config.toml
n_head = 4
n_kv_head = 4
norm = "rmsnorm"
rope_fraction = 1.0
init_std_up = 0.0304
optimizer = "soap_variant"
lr_head = 0.00762
schedule = "wsd"
batch_tokens = 65536
seq_len = 1024
train_tokens = 155800000
Each number is 128 + 32 x the weight over its row's rms, rounded and kept within 0 to 255. Layers, rows and columns count from 0. Numbers have three digits each. The size before them is the row's rms in percent of the matrix's.

# down: layer 3 MLP down (transposed), 512x128, rms 0.17, rows 13-68, columns 0-31
# gate: layer 3 MLP gate, 512x128, rms 0.191, rows 14-69, columns 0-31
# up: layer 3 MLP up, 512x128, rms 0.185, rows 14-69, columns 0-31
down13 105:127148103096088137119124120198123141150139128079148128119135116108127183077098117140236161133168
gate14 110:156072147171133127180099140188142160140139038108129163107123166152152130127208110109135171101075
up14 112:150093154129144156156114146151074079127160128114148132172121148108164125140148104111165163160189
down14 109:155119182158088126067126150152081151109129135079190144107127127099153143131198105108144176140086
gate15 094:127118166173133110149108125104080150103106203126079082085085173182129148110176088036131165120104
up15 093:131081118098157125129166126093116140140182098147222130137119152127108137137066156193181185128151
down15 099:039095093153116084151103087072169154142075106059112107105161104103112117102116142120069087158135
gate16 090:173167096139084099095156081162181150136170050119147138118154105132134138126076043122170095113116
up16 088:169163103062082081149132136138163129121131079078133174118127107139156166125111092082189118138113
down16 093:187169132154130059120098098134147167057069111111154136121099109103136221162084145107150095123092
gate17 104:152124120158177153115150171137161099120121116098114041141159124204177129111089118112141116134098
up17 097:127130109186119190144144177129081127190100149139091077094139094130133141116173155150153081086116
down17 096:172123167152102093093193075085099154154144103148111086160135177128145158119092116134131150100150
gate18 093:150096115086133078173074114112158170203168137168144141115125120115134161109090144157181091121109
up18 099:099124188028170048134125122110148209108080178109161172103075119127142087097076132164125161189078
down18 098:172134150127126172058120131127038078070105174100127078123118123124121175137129125110108163114137
gate19 113:141178095159123181130109181136135086138117124120119104173120073129141131115159109089126127154080
up19 104:087116102145128171081071177138166102144138107158095127109172135037179115111131116142118110076102
down19 103:101114137125140103121131084075104151084088119171188170122123124190164150165092150142148173111142
gate20 094:132088126113167168116094178166183137162140138181191120102135165156167111092110068092122129119131
up20 093:099150102131110158138145108123091156095056161084102121112126140106094061183113138101148128187120
down20 093:127112062122173165192052164182160104120117082143199131104107127190085101127187129042143161171144
gate21 102:160133113195084128177110149148138132129132196155154144152089140089124115117116089159188122156111
up21 096:137163148125152080118151117135143133118155072127172105172124138164093184157122100207107161122182
down21 094:146079131149085145072144073163093094106055119169129089144133180135094112172111083152105140100097
gate22 096:079150091148103120133136142145147120109129115101107137132105152163118153051158126106212071128132
up22 089:159164144182150194116164117136076130086122212105138186182125094106107147148117100134130168126122
down22 091:123102128126133135127098172183170130136136164105106144100131089072059061130109185070100112093153
gate23 102:172188111164105064118099084096092147120154161151116143133040126095126042103053130111144168136089
up23 104:167127083126145091141124193104183116160086136130136172125153143132074135148099163136120139121096
down23 111:146146124169135127094166077117148184172117088116140114189125162105175108150092110131094130156162
gate24 100:076148107187142163135088097188180127168143142154139090064121158089193154118060089107105136089112
up24 097:113109099116073152101167142132133107171162084089155074134160121106134092137120130159098090132127
down24 105:057110154195121149143066141094102120105121115038116130128077134108202111101116127160112097101140
gate25 103:076144132109058083120143109160151129131075154088133125084146135107150108180169118106158232067140
up25 103:171170115179139125122079094120148130133181085154100126136149125136141085173097137084144093152160
down25 107:110085065123062076094106145131118105088103168164143143122150099210091098102150161076090121160111
gate26 099:094100156138144144186166069125085140128113148091113145114102165187210134112135140135131146096101
up26 098:149101139154135135111184153101167127169126113114159118117188146116226111068137148129188126131117
down26 090:105179138161106123107138128089150139114112118089159193174192165178095140133154152153126155095106
gate27 085:081151129109126074139116111126142118156167111157104219121113116156132058088106130104145080130151
up27 085:051114135093132097174124127095120110118150159131095220167131121148122064119118088083138107146143
down27 084:159113095137162113161098112026146152119151167088153106185135103152177123180184123181133151108044
gate28 105:148076139107205103109113134112083100108151145071162121148115112079087096149146114088147141148111
up28 107:185165079143097178152140092149152157135133122134146130105178117170151072172142127101032150097081
down28 101:135173107132116162111118142149132188161060101109131149138126155095097108117125074191150166119036
gate29 099:101145136097141085112113105136143124085115126107115113113141150139169182099159088043148117173120
up29 098:144134112168090161121137145088131128104131151095163103153101161095149111144062154176109096091161
down29 099:166147159191116163127131134146156146144114136103127141112099111175180178155185163117127121110099
gate30 104:171130098046109095076063138134151108104202072129183143155166146137105077140118177097154131106143
up30 107:227069182151142189151090142191170134119148129101154111123143140101120131114113154096091085117078
down30 108:168144126097077126138072158201171117146145107129138139168168148172175112093078144118102106180084
gate31 096:095148113111096162140178134153091088044100105147136107110125134080156092167172055128179147140139
up31 101:098108068114123136107138169088151149114122129120104162187111124085165088188106140101124129178132
down31 103:159130147116154117106146204192163123152174102133111123108140078150116157104041094152170149130083
gate32 094:128101125145096143112137090180149121145146181093079169070154102126130164101153095128123111101178
up32 092:104082121103127136114157089112175173170155098052090159098114135072149125108136089101130103164125
down32 092:143116084191157142130151163117146090112131130140169130088204154172169105107138133159122135143172
gate33 103:113128159086090086103115185108129116101075138188094126143115087064134128113164124097147077111177
up33 102:168128111138067149113153133108099187129180144093183102103198151134116159106131114125119171161132
down33 102:160101134176114146173174156134113098155128062108128134083097125147193174141136173088120140161173
gate34 104:129136089132114122144150165175159127135133087098179085138143166122105101128096136103119125141127
up34 103:159138174131172113123138102135088077161060149157110079110153117139183091192159127162106191146146
down34 095:124103152104089147097146109153108097115125120132146152157088137149057101119153171163140123136097
gate35 090:145161130190129101115145142147171156104124124135128109110121139120100150117096107196081170160118
up35 105:145162106161139107131192063200098128188094107092124126135211132171062143125152116120150149110105
down35 098:097101132138135115146152124161134088145090128154112136119130094114129173170085111220182197145142
gate36 095:059149122176076129082093119137131139135159061134177062124086118110235140127150100177132100170084
up36 094:164134108065159129101080167082111103151084171147131082091136125110103141150138155154127067086140
down36 096:163164113153127111139134144170115063122140190136160143107075148107108182091073105148137130150150
gate37 097:149155168124091155165086085139114155132116136173126117067151167123147137246092158099147138109103
up37 100:109179218137137118129113151141134101142124111121133110140138108135179119088127144086152147122137
down37 102:172133090114141117130112117148106107158066120139143141183104149140092110055126086139054159163158
gate38 109:160122133087119087142084096121088142135152194109071146052079151097124101122167177101129137145157
up38 099:128068137117172112096136117225105112171122121121161170138112119084165060144088189095139111093173
down38 099:119124076084125119139112112104116094137173148110107165118130097114149102123116146067128140141178
gate39 104:093093065057092125086164069095086097088072133113091083153143102135126134127124121131064102099135
up39 096:117139165162095072162056139115096153133176130115131144123124137145139166158176106077117088161108
down39 108:127115113192104126119118129106075120149168146099079097126108088143122084138149127101188071129108
gate40 097:139121113198104149176075102119134123169093101115109151130166143106135112141135127105137139158142
up40 103:081141166016125112097140193158126134122137122108174117162147157147168120126158194148113117068138
down40 106:124146177160099093130132157147209115076164138100126140141163165062143116143132108166120141137134
gate41 097:055099146112163136129161107068128153163112169147129136139137070137103198112101153113104105166086
up41 099:187131102095106125126127126108104210170121086090098135123105158112089125157146101121140112125175
down41 096:119125108147104167095194132163145150143127112178125150130089158144140109138120115145135079188148
gate42 098:165119133100146132163134151104172187154119159155175154109143184157123124082138145161082172124118
up42 097:134147125137170145172136188108091139158188135140096163159091038144147164191119054115170105092121
down42 096:127126094189084078095107115109149132058161118156103123145101099085167161106177123118075152129074
gate43 098:129161090113137117090130137157159178158148136051125176127142117096088114091119110178112173088139
up43 093:162106123078138159098114144156090122133098152138128126136127114118117123163137161167125101138168
down43 098:081153112179131188180169099133066119138145147156110087066098095139131117100130125071205126156137
gate44 099:104115164166116106111119115161149141119140145136172054153115105109064148134174150125103112098156
up44 104:117100143112137142097182104104154128158122102095125113093125175140087070123161138160146114153132
down44 098:133155202075105115139128112125104177122162103116148069149111115129082113152106115163087149124092
gate45 112:114179178166112142145118114140126171115118146131127133145147152162164112184093184077159164100148
up45 115:169119097072160094076134123097144032141153135134120116145134108109064147092115050186134123139116
down45 107:146112092139192198115138124128044113136176112140080135193165103130030072110140117123157079142084
gate46 105:147138169199165114077182125108170118120156110159150133154151089148070167077102124131108118079086
up46 105:112105104091080133141157116096115110181146126129159136110134071136170132164143116118100111150142
down46 098:156140088152107177099073158138164103075075131130126106137086123149133144124147186104148088111118
gate47 105:144090118105155151073158145118095097154135124163160088146156100094105117128150135133140228140193
up47 113:094145182107124117135151088113118104191176174080086170097110122144186091133175115142176138083135
down47 108:094157162123077043127177114153108168119108073101145137085173134085137145090117137060087124141102
gate48 097:127104127114125190122100168179078129130099038114164075161111133150155111105136140162100118120076
up48 103:124148109100103114196142149086071064069147080080091099124191114121171148166109059176120084110108
down48 100:182132149117112192092097125128102088162127171098127126143112110130166171131136112116121085148055
gate49 096:134132101163133158132134120132091138142074094152109130072124112173144121162089089141154117037157
up49 090:115132114081117151156192149165121161154127124175137144084129189156120150123121170105163106151098
down49 099:105127111158127171134124147139100119120133120163116142088098137145119121129074136159139161121147
gate50 096:132113139119147103111097114141184109083136142121124147174131114122177118138096127103153107068099
up50 085:114184098148133102136152116123138116171137152143139151127091117104140106063150195153123130085089
down50 091:184144114080136128077161129127115098085121121116090152141154136152203162081155133137145117078122
gate51 096:123126133114133120120151143158144213117143135200108176140144086118098170079094175139144098169134
up51 096:189091127094107157144181133154126105094136118047154163108180145187129118121100170151139058133154
down51 096:080100143122079161159152139074101166152148140123093107122209127117176159172179145089114181165122
gate52 101:116123225189173128118161102168153051132096089151084171173101141122061102097136133099090178155079
up52 102:086110130113141153136127091131160099161113092157090187058164105124149105141149100106124132143100
down52 103:106112163139191112149148094116182098162099149124146122160128118101123153150137105113116151188099
gate53 096:090168166089157128136124097115140178136069105119164134123064134150115116067122202207100096120114
up53 090:100180151137117132105107092159143119137097199160145137157039135115107145058193132148161088080106
down53 097:176080074108116134098104176143107143115210073125054114090083142092131172151120102129155120105130
gate54 113:130161066142078074137103135180061140093097125146092121145112110123107118128153116102154150169110
up54 105:121157138128162164067168100089151087161103112136163157110115157146073148111107077130098119129173
down54 104:190139085156061109183097192069117158108076148139189110153057084168125135131183099105093134160154
gate55 099:067147150131132156121135156072128110137150079197156137113107080189125140071147145118099120123089
up55 095:099145089147127118129163105064139108135126173143084100131110144143149101159089087162141174172106
down55 096:152132110088119121143067147142058118117120126190127115121176110122107127144126137094147150131117
gate56 106:158170127146119131144119156161188122095137160101085155099097132101095161157120097168137089098153
up56 106:131141157137102142160067160132203148078124137140112165110112135112125144177134080139154137094146
down56 105:144115070183117163127170160100121072137116142145124143157117088153158122103107135097143154147132
gate57 099:165053135123117183141110110144118128120121084172065116143124124106087103091127131104086029141124
up57 102:157079112142146130146063141145080112104120137124166166092163141097136123058139084173049141122124
down57 108:109068117113087178164096176136080153144129044168163150148114129169105165118114096108096149116086
gate58 090:130130092200094104035125185141110117133148150122120047112125115099170071134147092147175121151092
up58 093:142131067173137132115127099146122124169160117113131088109098090135115103100180124174124084123088
down58 101:121123105138102163157120175143186124196080070134161141127186157192107168125120136118148176115123
gate59 115:131134109120128162131030131105115151098125078152127163121144173104135101196133167061209101154152
up59 101:157143179138111085115184088129140137156111168114134143100091092132102183068103071167106160124112
down59 109:121138137121098152068182122061100173154124133096169127162117108107110090127104118137100168104170
gate60 095:144134093142117157160059126144074129173101077141164116140175161133119171172143124101109141050135
up60 093:134163127140108079107134139115143107167142152111161122161114123158166175131136134115102125111175
down60 092:182157091094113104170138071112102123132092109162157131092155098168079107128200117157131125154162
gate61 107:104115098123113158159110133155169174137145156134113044152113094116129085153105123141126139167080
up61 097:083145142090115102121170233079198149141164088096122094188129156109061159118154160176116134146064
down61 099:100134148159124128169085126102114153157147142112143155111121155144158092145066125161096144129113
gate62 103:110189107089141137129082112147172081150091131102109144113124195089131135145155131155130164144138
up62 101:115154182126104184115207160116076218133154150148128063166145149173133096155170143142071088096144
down62 101:131077137137127124115137125183113188108135177153099064145138161164064136144065160189059170115090
gate63 098:134150137116117124117135071127110198104158167132127152146147119157152129116123186118169126136160
up63 097:141102114169119154152134075160150076069174114152102108150086174170105100141078115116131063139055
down63 105:150088117155101168148139082155111093116102135110105101085114142056140143180125130122158096097106
gate64 088:126131121129166116152133070129107136133098098172083087085168150132157108045118141068120119126114
up64 092:177132109168106109088094147187155123108138161104155159115068088116098144104147099183155098107086
down64 087:064153153105090160114110184163165161116078114191025165105146182137100133141139106126124113149128
gate65 090:158059156106126082173074170125167117134184113164093149117131168129114127166125141151185105135204
up65 102:153077126127124114146137211137204120209168107156095112164132063140146114064155132098139111085150
down65 096:251107161122120138134080141090099158111149175195103126140146158154132153107188121149079131098106
gate66 116:118132096131151136098153125162158123130111141133137096151147115100146178083123174132086143038139
up66 112:122113093089125199111083171083144156133123096111144102100116107064133124103093112171118111082134
down66 111:158120128191076058148155136083121165123100191110106131170120188157182147135133139080128117136155
gate67 102:089111162099118114090082103148098122153099094144094132121160107071115150104129090158110116130123
up67 090:103105161140101117117073138130084087145086076166104161107123125049161128143094115129150122079200
down67 093:134152132120103131095145163181148138110184102123164152175176144123192108150152078089131163099171
gate68 094:104153172134130104124163146123090095075135106124115144143187179108115108118100122066140126138139
up68 089:115166100106186183098060125086126142135137143080095113122078083123137161088168131087096121100167
down68 092:085068150151115148164154145182109114140087130173091111122114149170141121138173104187091157182120
gate69 091:060139092144127138120150141069188136137141132090100119133127191108132137126180172105098114155142
up69 094:111143116133120138106167137193120119088118116165143077104117131109180191167145179093081090098117